config = dict(
    intermediate_size=320,
    learning_rate=0.00741,
    max_steps=5333,
    dataset='wikipedia_en',
)
Each number is 128 + 24 x the weight over the matrix's rms, rounded and kept within 0 to 255. Layers, rows and columns count from 0.

# layer 4 MLP down, 128x320, rms 0.313, rows 0-127, columns 280-319
[[132 109 168 120 149 126 159 153 174 149 156  76 127 107 122 129 157 118 112 149 136 132 135 125 108 135 113 155 137 155 122 144 108 101 105 135  83 123 116  90]
 [190 143  82 168 148 145 103 141 111 139 133 126 153 179 126 129 129 131  90 162 136 138 108 142 162 131 163 125 137 163 166 124 145 164 123 104 136  97 103 133]
 [111  74 111  98 152  88 131 108 110 142 115 122 146 122 163 143 163 124 142 116 130 126 122 155  71 105 131 150 106 109 165 157 146 132  89 133 110  74  93 103]
 [141 144 139 169 117 158 184 160 125 104 116 138 143 124 152 139 113 177 158 131 123 131 136 120 170 153 146 125 102 108 115 108 162 152 115 114  86 146  87 134]
 [ 91 128 170  76 119 164 130 132 145 133 124 122 160 114 111 126 139 120 121  82 140 107  90 137 101 157 140 122 142 120 116 145 108 100 101 129 142 145 139 100]
 [122 114 116  74 165 147 134 137 118 116 112  74 124 143 170 131 175 119 140 133 113 140 106 110 139 133 102 100 116 139 125 125 125 150 117  84 113 153 100 125]
 [184 170 120 134 112 124 152 121 114 166 142 101  94 118 125 119 140 142 111 101 177 117 128 117 136 126 155 163 106 118 116 112 112 143 104 101 123 111 138 123]
 [142  92 121 135 113 136  82  96 148 100 150 112 130 148 125 150 165  92 102 138 127 164 179 110 101 149 156 150 164  80  98 108 137 128 144 114 138 119 122 122]
 [167 148 117  77 140 155 187 132 115 109 140 110  91 120 164 154 125 134 109  79 122 160 125 123  98 123  82  71  91 187 103 154 124 126 141 115  90 146 130 122]
 [144  92 143 142 146 119  81 137 154 139 137 140 155  86 128 150 142 114  96 117 106 114 141 149 129 140 102  95 126 103  94 130 152 121 142 151 174 125 159 131]
 [133 134 129  78 110 117 130 171 124 123 134 150 109 136  93 127 111 173 128 144 123  90 139 177 149  86 175 127 108 103 135 139  91 134 127 150 116 109 101 159]
 [126 103 104 133  93 117  80 114 164 109 124 101 141 113 117 161 112 164 167 125 124 133 161 122 139 137 115 128 171 137 132  56 110 105 109 105 114 147 149 106]
 [165 165 128 127 131 102 143  83 115 140 117 142 120 151 118  98 124 156 131 113 101 198 142  91 153 138  98 153 114 107 152 145 158 126 117 118 152 154 112  93]
 [126  78 143  84 129 125 104 157 136 148 110 111 142  82 126 151 156  98 131 168 131 107 132 141  99 151 110 124 135 128 124 122 134 160 132 162 108 110 117  60]
 [107 124 138 127 155 128 163 108 160 113 107 155 106  98 130 164 106 125 117 129 141 161 137  80 188 147 117 142 152 124 163 153 134 188 153 100 170 145 154 125]
 [100 160 154  83 134  92  94 152 128 119 118 147 125 121 110  61 133 173 107 126 125 186 150 138 107 121  84 131 152 109 123  94 139 149 119  61 149 127 138 135]
 [137  98 148 116 166 112 148 131  75 118 125  83 118 132 137  39 114 153 143 137 141 140 126 123 124  83 128  72 120 146 144 114 131 133 101 150 133 169  91 122]
 [ 81 107 110  80 151 143 150 109 160  72 147  81 146 116 124 128 155 109 138 138 144  90 114 128 119 148 157 117 100 120 131 106 112 121 155 117 125 131 130 145]
 [112 140 124 147 124 120 152 131 132 105  87 148 130 116 130 110  82  43 155 100 159  99 136 118 124 132 113 131 143 130 180 162 143  96 169 109 144 122 138 145]
 [134  87 143 106 102 135 149 116 125 107 162 131 157  87  93 107  98 104 133 147 110  88  76 161 149 149 137  79 142 131 127 165 153 141 179 109 127 109 129 143]
 [167 146 134 119 140 170 129 114 151  98 179 128 121 114 131 134 141  69 132 146 119 133 123 128  96 164 130 158  97  70 148 156 115  87 104 117 122 147 141 121]
 [124  94 118 128 112 157 117 128 132 150 156 164 108 132 144 128 171  93 112 130 109 148 130 136  77  91 153 120 117 151 189 128 124 101 142  92 151 138  90 138]
 [130 123 166 166 102 144 129 140 161 135 112 126 132 109 101  84 141 106 130  82 157 197 146 127 119 124 135 145 125 133 193 108 121 134 143 101 102 133 145 119]
 [170 119 117 140 117 170 121 167 138 115 206 127 105 112 132 114  98 140 157 141 134  69 110 136 128 143 109 149 126 115  90 136 164 153 141 101 127  82 153 138]
 [152 112 117 130 105 137  75 127 125 137 141 112 127 141 123 157 139 126  93 114 118 133 155 135 147  88 125 124 100 122 155  70 150 101 120 140 141 155 114 128]
 [130 148 123 133 129 154 128 138 134 103 111 114 151 168 165  88 116 119 107 158 159 104 128 115 147 165  90  88 139 106 148 151  94 129 107 142 140 141 114 139]
 [139 149 135 113 135 143 119 121 131  95 176 125  94 113 117 136 173 118 126 151 153 111 130 116 102 130 171 148 130 111  91  95 100 132 132 127 117 107 133 133]
 [130  80 104 132 135 108 146  99 111 166 104 137 122 159 132 163  82  96 131 144 147 137 126 146  85 138 115 124 120 124 128 130 124 151  66 110 143  93 138 156]
 [108 136 133 122 118 130 154 153 120  84 122  83 149 126 103 122 135 133 129 123  95 119 138 136 157 126 137 109 138 111  98 120 114 117 120 159 112 125 110 119]
 [ 55 104 181 109 154 156 160 144 128  80 128 113 113 124  94 159 140 117 140 151 110 119 150 136  98 150 104 117 105  61 146 101 118 140 141  69 114 142 145 109]
 [164 107 129 111 155 123 149 109 104 120 136 147  93 113 124  86 118 154 141  97 141 118 135 131 148  77 171  97 128 113 124 147 139 146 130 143  94 117  88  89]
 [142 143 150 134 131 166 160 178 129 144 147 149 156 134  90 130 111 105 147 142 123 173 141 137 138 143 118 152 114 122 111 139  94  67 171 147 108  98 112 141]
 [134 140 126 131 121 125 135 153 124 102 132  73 135 131 139 120 130 130 121 123 111 144 195 170 157 143 104 115 116 131 120  88 165 121 149 164 145 134 110 145]
 [142 130 130 137 112  98 151 125 111 125 130 115 135 113 106 122 102 125 144 145 131 202  97 137 139 149 135 123  59 173 105 108 129 175 134  74 175 131 144 103]
 [109 132 121 129 171 142 131 108 179  92 138 150 133 127 145 139 145 115 107 115 115 139 181 114 138 171 102 132 125 139 102 116 121 125  69 106 109 127 137 146]
 [134 112 139 125 139 134 131 119 136 113 114 171 110 179  88 105 123  98 159 136 138 172 120 126 155 127 102 144 159 160 162 110  98 128 205 157 141 112 131  96]
 [ 86 104 186 132 146 126 104 115  99  66 113 103  95 139 149 152 115 146 127  86 125 148 119 131 133 127 106  94 142 125 146 153 154 139 140 109 169 118 134 133]
 [137 141 123 116 142 104 118 108 169 159 104 145 127 119 133 136 113 141 134 200 111 137 112  92 136 125 156 120 138 114 127 103 103  99 125 162 132 127 141 120]
 [101 105  86 124 136 111 133 137 137 138 120 139  83 120 129 126 121 145 105 120  99 139 150 156 110 111  49 142  95 159 118 192 172  93 124 137 174 132 101 118]
 [113 128 144 147 121  97 142 135 124 125 126 136 100 147 148 156  85 148 146 119 114 102 127 125 135 139 134 157 120 122 145  99 127  87  79 129  87 159 120 151]
 [ 99 139 126 157 169 140 159 136 135 111 147 125 109 185 126 108 112 124 108 102 158 179 160 177  94 114 129 119  97 104  78  99 112 138 130 151 112 118 150 151]
 [135 125  96 128 153 155 142  80 158 137 100 145 165 123 132 128  98 131 133 182 130 128 124 110 171 125 130 120 158  86 127 165 117 115 119  94 141 104 137 159]
 [163  95 135 133 111 136 123 124 159 140 109 174 113 117 142 119 142 153 131 112 137 110 127 162 145 119 129 146 105 145 150 103 163 105 119 169  95 126 103  90]
 [156 110 154 159 151  94 119 109 161 128 170 159 116 134  88 171 146 106 125 139  78 113 135 141 173 113 131  91 101 161 109 147  82 150 198 120 130 118 159 202]
 [114 152 140 126 139 135  82  67 125 147 140  87 136 111 125  89 110 111 164  91 120 117 170 139 197 121 112 157 134 112 121 135 143 113 145 123 124 131 159 126]
 [144 157 166 125 113 142 106 115 122 119 127 172 172 173 101 125 124 124 111 151 160  90 129 116 145 102  82 114 122  92 123 128 109 131  93 135 136 100 158 123]
 [121 104 173 107  94 131 144 112 160 125 106 122 145 136 153 126 126 145 136 120 105 121 189 160 125 102 118 130 134 101 145  96 133 107 118 107 121 118 155 111]
 [167 152  97 179  91 100 149 116 149 129 145 171 136 117 184 179 104 147 133 128 119  99 128 103 141 102 157  94 139 109 135 147 145 125 163 165 130 127 164 144]
 [144 154 111  91 135 112 126 180  98 120 120 113 125 138 167 117  84 106 123 137 115  83  93 126 123  96 134 151 133 104 179 144 114  89 130 141 126 115 123 141]
 [154  96 141  99 121 112 165 116 125 107 103 128 110 119 132 132 115 144 164 133 150 101 158 146 188 120 142 128 115 130  85 116 108 121 117 157 107 132 119  60]
 [141  90 111 181 152 162 149 102 119 152 119 148  97 125  86  92 103 134 144 114 146 141  89 133 168 122 147 140 156 159 105 132 127 138 132  95 122 129 139 150]
 [148 134 147  92 116  93 139 144 167 140 128 151 158 130 102 107 105 112 111 135 139 161 122 125 134  98 128 130 146 114 107 107 125  96 100 125 120 104 124 116]
 [149 115 122 165  84 144 153 153 175 138 195 132 108 114 142 175 108 165 128 102 175 138 120 102 136 151 155 149 126 140 147 121 143 121 126 122 151 119 108 104]
 [138 132 139 111 128 148 116 141 123 135 163 108 109 104 160 118 152 116 104 150 126 113 127 150 119 121  88 120 119 110  98 159 138 131  99 100  71 117 129 146]
 [113 147 112 118 152  84  95 123 138 129 132 128 102 166  83 115 131 142 140 127 139 131 114 149 117 112 115  96 147 107 133 121 152 140 108 116 165 163 101 137]
 [149 108 104 121 138 148 133 165 166 173 169 148 111  89 116 166 124 120 124 156 107 135 111 103 155 126 113 114 173 130 162 146 120 115 127 110 105 149 141 122]
 [160 156 117 124 143 108 149 124 117 112 146  94 110 120 122 182 109  90 128  98 127 129 121 143 122 157 131 150 124 119 129 156 156 147 161 140 114 141 165 125]
 [161 200 154 157 166 110 138 146 119 122 118 139 105 121 143 150 135 152 136 101 130 107 125 116 115 141  94 130 127 178 145 191  93 144 112 133 130  93 123  97]
 [127  99 158  77 128 133 113 118 154 130 115 102 149 115 119 105 105 133 109 148 135 109  94 150 126 170 129 109 136 164 131 132 124 117 140 123 117 145 136 127]
 [130 160 166  70 125 140 143  88  91 144  82 131 113 132  80 122 131 129 132 118 110 163 117 113  92 141 126 109 146 133 101 108  98 126 118 104 123 146 123 196]
 [114 141 126 116 146 104 121 144 124 122 140 134 137 148 177 133 135  75 142 153 166 120 153 104 105 102 115 121 118 137 174  82 127 137  95 116 137 140 176 118]
 [158 124  96 108 102 112  98 110 103 168 127 131 115 137  96 117 145 136 149 151 135 136 129  73 164 130 141 135 133 120 119 104  99 179 118 124 144 116  94 178]
 [120 140 149 119 129 129 103 141 118  89 134 141 141 185  87  97  87  91 169 101 173 126 106 149 108 109 141 107 141 120 105 156 170 159 101 171 127 121 123 120]
 [168 100 173 114 180 125 149  89 130 157 145 112 119 131  90 167  81 156 111 111 124 147 151 126 107  25 119 123  74 160 117 108 114  88 145 164 137 136 121 111]
 [126  93 117 141 134 126 101  84 137  92 114 130  91 126 128 150  92 120 112 115 126 121 126 163 132 157 166 130 117 128 138 148 148 135 143 142 130 103 141  93]
 [119 119 150 161 157 181 136 142 125 128  98 131 117 116 141 119 133 108  90 123 168 147 118 132 131 105 140 139 144 118 119 112 139 130 121 154 134 122 129 128]
 [139 153  96 121 126 135  97 131 128  98 127 147 148 124 138 113 136  99  76 106 163 116  98 159 100 142 101 164 127 116 157 140 113 144 146 148 126 170 130 181]
 [137 127  95  87  80 155 113 146 136 120 119 145 155 168 138 151 131  87 100 137 150 132  74 186 120 116 154 149 168 109 119 142 135 103 108 131  87 144 113 116]
 [102 133 159 126 114 145 116 166 118 128 147 112  89 147 124 113 160 116  91 151 124 108 139 100 151 137 132 176 142 125 151 109 161 128 116 160 118 112 133 108]
 [112 107 127 119  95 154 103 168 133 149 153 143 106  90 123 123 149 114 144 127 120 126 130 114  97 159 101  98 146 132  78 130 158 122 119 124 151 116 152 127]
 [183 111 147 111 137 150 147 104 123 162 136 133  95 119 107  96 115 146 153 148 136 136 125 141 129 102 165 150  74 151 141 156 174 134 118 101 153 151 134 114]
 [122 155 166 129 113 120 132 136 133 143 127  78 143 102  97 131 120 137  72 122 124 162  76 152 113 133 116 139 109  87  88 115 141 147 131 129 160 116 118 140]
 [ 93 140 119 114 142 123 118 109 140  97 108 114 127 139 113 128 160 109  98 149 117 178 135 169 139 121 126  86 105 145 107 158 185 149 126 143 110 139  96 106]
 [181 172 116 117  86 154 143 114 166 124 139 145 115 124  91  84 130 145 116 115 116 135 114 109 135  90 127 134 130 163 158  96 173  98 135 167 162 127 149 153]
 [120 143 191 121 142  80 108 145 127 192 186  93 100 129 134  69 127 123 121 103 164 138 122 151 107 155 146 149 114 123 119 114 125  95  91 114 121  87  79 129]
 [119 116 102  92 120 164 150 129 155  94 119 118 136  67 117 130 142 146 127 107 121 147  93 113 138 113 135 111 189 126 109 155 131 116 171  79 136  86 125 126]
 [135 167 119 146 127 171 141 188 163 121 105  88  98 151 113 111  93  97  96 107 154 134 167 136 126  93 119  86 118  92 181 144  93 124 119 160 101 138 119 131]
 [129 117 124 133 150 142 144 160 142 166 156 118 131 156 154 124  91 128 122  98 110 147 156 163 150 161 122 160 122 123 119 119  88  84 140 171  85 149 114 143]
 [153 116 146 149 123 119  75  82  91 125 110 116 142 152 171 150 122 129 152 180 157 107 120 126 134 141 149  80 107 122 132  89 145 115 199 124 147  77 140 106]
 [118 138 132 126 123 129 117 170 152 150 128  98 103 141 122 115 135 121  73 144 128 129 132 121 108 117 146  87 130 145 113 150 180 153  80 103 138 120 158 154]
 [134 153 110 143 163 163 136 150 120 111 107 148 135 117 186 131 158 129  74 137 143 103 104 156  89 145 108 131 132 159 136 129 119 130 158  79 128 127 157 165]
 [146 126 148 149 108 130 120 103 116 155 142 107 144 143 125 136 112 125 129 134 129  97 114 140 138 142 156 155 118 166 122 161 147 128 109 165 163  70 103 152]
 [155 136 127 129 142 116 137 121 111 113 118 155 129 126 109 145 144 152 119 115 176  90 121 114 112 129 123 123  79 163 104 122 115  98  89 142 127 114 168 102]
 [130 105 134 137 128 134  95 147 118 120 157 110 137 151 122 159 149 137  94 151 166  99  97 136 143 140 105 124 131 138 120 162 147 112 122 111 151 118 104 149]
 [159 122 118  89 107 169 118 148 109 124 133 153 112 133 122 113 124 137 148 135 124 133 169 140  92  69  74 104 100 152 152 116 127  91  94 154  62 143 119  97]
 [140 131 100 160 133 149 114 125 127 134 114 119 116 116 125 110 104 139 104 143 136 128 129 138 136  96 116 130 120 122 107 138 150  82 125 113 104 146 112 131]
 [115 132 115 133  61 116 137 157 132 141 154 143 120 121  89  86 107 139 142 110 131 168  90 127 150 128  99 153 144 177 155 115 144 115 145 134 162  88  92  98]
 [127 129 164 140 101 114 129  93 104 133 133 116 159 143 110 126  95 125  79  99 139 142 112 143 130 164 134 112 118  75 112 180 131 134 127 131 175 137 130 132]
 [117 164 127 133 138  96 150 162 143 168 151  98 112 139 125 128  98 121 155 123 116 124 135 108 140 156  61 132 138 133 143 114  97 108 140  69 123 138 122 125]
 [107 125  98 113 103 135 156 103 122 111 115 143 150 133 120 118  99 127 119 133 108 118  64 135 157 150 169 173 124 127 142  96 165 122 112 141 137 149  75 113]
 [174 116 158 110  99 152 164 102 142 136  90 155 156 151  99 149 133 127 153 159 148 150 120 107 151 126  98 120 163  93 113 165 105 112 145 128 144 162 137  89]
 [119  99 105 117 149 159 112 151 124  96 120 126 173 160 107  96 117 133 159  89  98 126 125 139 104 144 126 214 149 162 126  87 132 119 100 105 118 153 151  72]
 [124 181 133  92 104 124 123 122  86 141 102 206 101 107 138  97 146 172 125 113 121 137  86 120 108 124 137  69 142 135 137 136 105 132 139 134 131  97 105  84]
 [140 122 127 135 152 121 148 148 110 111 156 126  87 122 152 119 124  75 193 131  92  85  91 106 104 136 139 118 191 107 103 120 161 103 135 134 131 173 119 181]
 [124 111 100  75 174 140  98 126 150  73 110 138 127 139  93 113 155 179  98 112  98  98 111 102 118 105  85 167  97 140  96 104 137 153 133 133 102 124 134 130]
 [107 125 141 121 127  92 146 124 129 106 101 123 147 135 142 146 139 101 117 116 130 138 123 135 139 128 106 126  86  94 141 135 134 102 157 114 116 147 131  97]
 [123 128  68 169 166 122 126 105 132 161 125 130  83 123 127 142  90 136 140 109 146 144 120 128 110 112 153 104 118 115  95 153 150 138 168 156 137 192 104 112]
 [107 133 133 125 107 134 118 142 113 107 132 180 139 130  87 122 102 149 113 139 161 139 142  98 105 151 119 121 104 124 125 132 139 128 126 122 151 124 117 145]
 [118 170 130 144  99  80 102  85 120 174 122 115 117  98 114 106 157 158  92 112 152 155 134 134 121 138 120  89 122  91 147 130 139 133 146 146 117 144 111 122]
 [ 79 127 112  85 149 116 112  91  82 138  91 170 102 170 156 125 149 140 127 126 148 130 136 158 156 123 156 151 122 122 111  91 137 142  94 121 111  99  81 106]
 [123 112 111 139 131 126 126 150 131 109 109 108 115 120 128 149 119 128 152 164 167 112 124 116 134 144 145 121 139 138 105 150  79 140 150 103 137 126 177 114]
 [137  96 148 125 132 136 104 140 127 142 135 120 137 100  88 128  93 137  85 125 152 168 122 130 130 116 139 120 140 126 129 129  99 123 130  76 117 119 124 130]
 [120 116 145 162 132 159 155 126 119 119 147 112 125 163 150 126 127 113 136 113 120 109  87 147 112 125 134 162 125  97 109  97 160  76 132 153 156 128 133  99]
 [ 81 106 169 140 179 132 119 138 130 116 112 168 115  89 113 111 125 128 128 146  97 143 146 138 127 106 116 140 124 141 135 119 124 106 146 134  95 144 127 106]
 [119 125 111 131 132 100 145 128 123 119 120 142 130 144 196 111  94 128 130 107 113 107 119  95 127 160 133 158 101 147 128 151 147 149 173 145 101 114 125 130]
 [145 113 118 129  94  97 126 127 143 121  78 134 125 123 117 117 118 152  75  77 185 150 142 126 106 143 137 137 114 148 116 134 100 116 137 153 155 107 125 162]
 [113 106 137 145 105 131 122 102 109 148 129 100 125 149 113 143 120 108 105 125 148 141 137 142 116 122 161  70 138 121 137 150 113 119 128 107  33 135 157 153]
 [149 184 146 160 123 172 133 157 120 136  97 116  50  89 125 142 121 102 125 107 102 128 154 163 165 119 100 142  97 136 114 123 155 155 136 151 137 143 101 141]
 [104 103 115 117 149  96 110 127 133 104 165  89  98 111 112 110 115 151 117 186 121 124 133 109 168 145 116 179 143 141 166 137 159 139 143 119 138 132 117 125]
 [152 141 106 142 125 121 138 117 144 151 153 111  91  91 116 131 131 117 115 111 127  93 109 135 125 133 153 112 133  87 142  99 126 157  96 156  91 108 123  69]
 [138 142 139  91 126 113 109 123 108 110 157 153 146 151 183 168 117 150 145  79 116 114 165 106 115 110 121 108 136 152 156 132  85 127 170 119 156 107 149 126]
 [132  83 135 122 143  77 143 118 157 168 171 113 134  70 164 102 105 155  93 116 166 112 136 125 115  70 155  95  67 134 149  96 185 137  95  90 102 148 158  87]
 [122  93 120 106 130 156 125  62  82 153 123 116 138 166 182  99 117 140 127 131  92 140 110 102 102 116 115 138 121 153 100 103 150  91 134 116 115 122  88 145]
 [105 117 151 165 160 114 101 148 151 127 145 124 126 101 107  92 123  74 133 153 140 123 144 151 128 122 119 162  84 113 122  88 147 143  94 127 134 123  91 142]
 [117 139 138 145 127 114 142 137 127 120 147 165 111 147  86 128 108 115 139 125 131 110 136 121 137 117 131 141 117 132  72 120 165 170 166 102 175  91 106 138]
 [123 118 108  99 127 125 103 156  98 148 161 120 124 134 127 123 135 142 122 115 124 153 122 133 132 149 127 130 127 118  99 171 117 122 149 113 141 103 122 125]
 [136 120 121 153 140 152 125 117 109  97 112 108 123 127 145 120 133 156 140 152 152 123 184  78 110 175 108 134 134 151  77 103 108 147 154  89 101 136 146 136]
 [148 145 117 131 102 140 120 153 148 143 128 177 136 146 163 122  96 120 169  99 153  97 134 120 135  66 101 123 111 135 122 166 128 158 103 131  85 117  87 104]
 [137 144 105 128 121 144 149 118  38  96 130  78 154 131 119 106 129 100 120 140 124 119 136 110 127  94 119 124 120 113 146 141 136  97 141  88 138 179 117 132]
 [139 128 137 146 149 100 146 124 129 132 133 119 151 114  93 131 116 136 146 135 139 153 101 120 141 121 122 124 130  94 121 139 136 137 167 148 138 107 115 116]
 [144 147 180 139 127  98 135 141 148 128  96 111 131 107 168 141 134 131 135  67  43 112 142 114 136 150 148 109 120 144 127 119 172 120 153 150 129 142 138 122]
 [188 117 134 121 103 139 135 149 140 143 164  90 128  78 140 125  90 125 110 136 165 125 140 145 172 169 124 111 128 168 108 124 104 117 134 116 104 125 137 125]
 [149 115 133 163  95 132 119 155 139 128 124 125  98  99  90 129  76 136 145 148 105 135 114  96 142 134 130 136  96 112 131 142 138 123 141 116 124 160 135 115]
 [131 150 104 136 142 133 136 153 181 153 134 144 163  89 104 137  99 119 139 150 109 177  79 150 132 106 155 148 178 120 137 131 144  69 168 131 130 121 127 124]
 [152 111 109 132 123  98 109 158 153 150  92  93 129 137 127 128 156 159 163 108 113 138  92  97 127 127 129 145 124 177 116 133 112 155 130 114 126 126 109 109]
 [117 117 111 109 147 104 142 136 165 171 140 119 162 110 133 149  76 148 138 132 133 154 101 152 168 125 147 120 133 126 147 142 153 157 103 137 131 136 109 136]
 [ 74 141 155 120 118 152 104 130 129 114 136 124 127 128 172 115 108 132 171 125 133 121 141 134 161 118 153 156 135 116 125  90 151 146  99 153 111 151 131 147]
 [148 122 108 120 166 159 127  93 109 139 118 113 119 101 121 108 149 112 130 125 141 133 116 108 104  81 113 129 131 119 168 122 151 128 130 134 130  98 137 133]]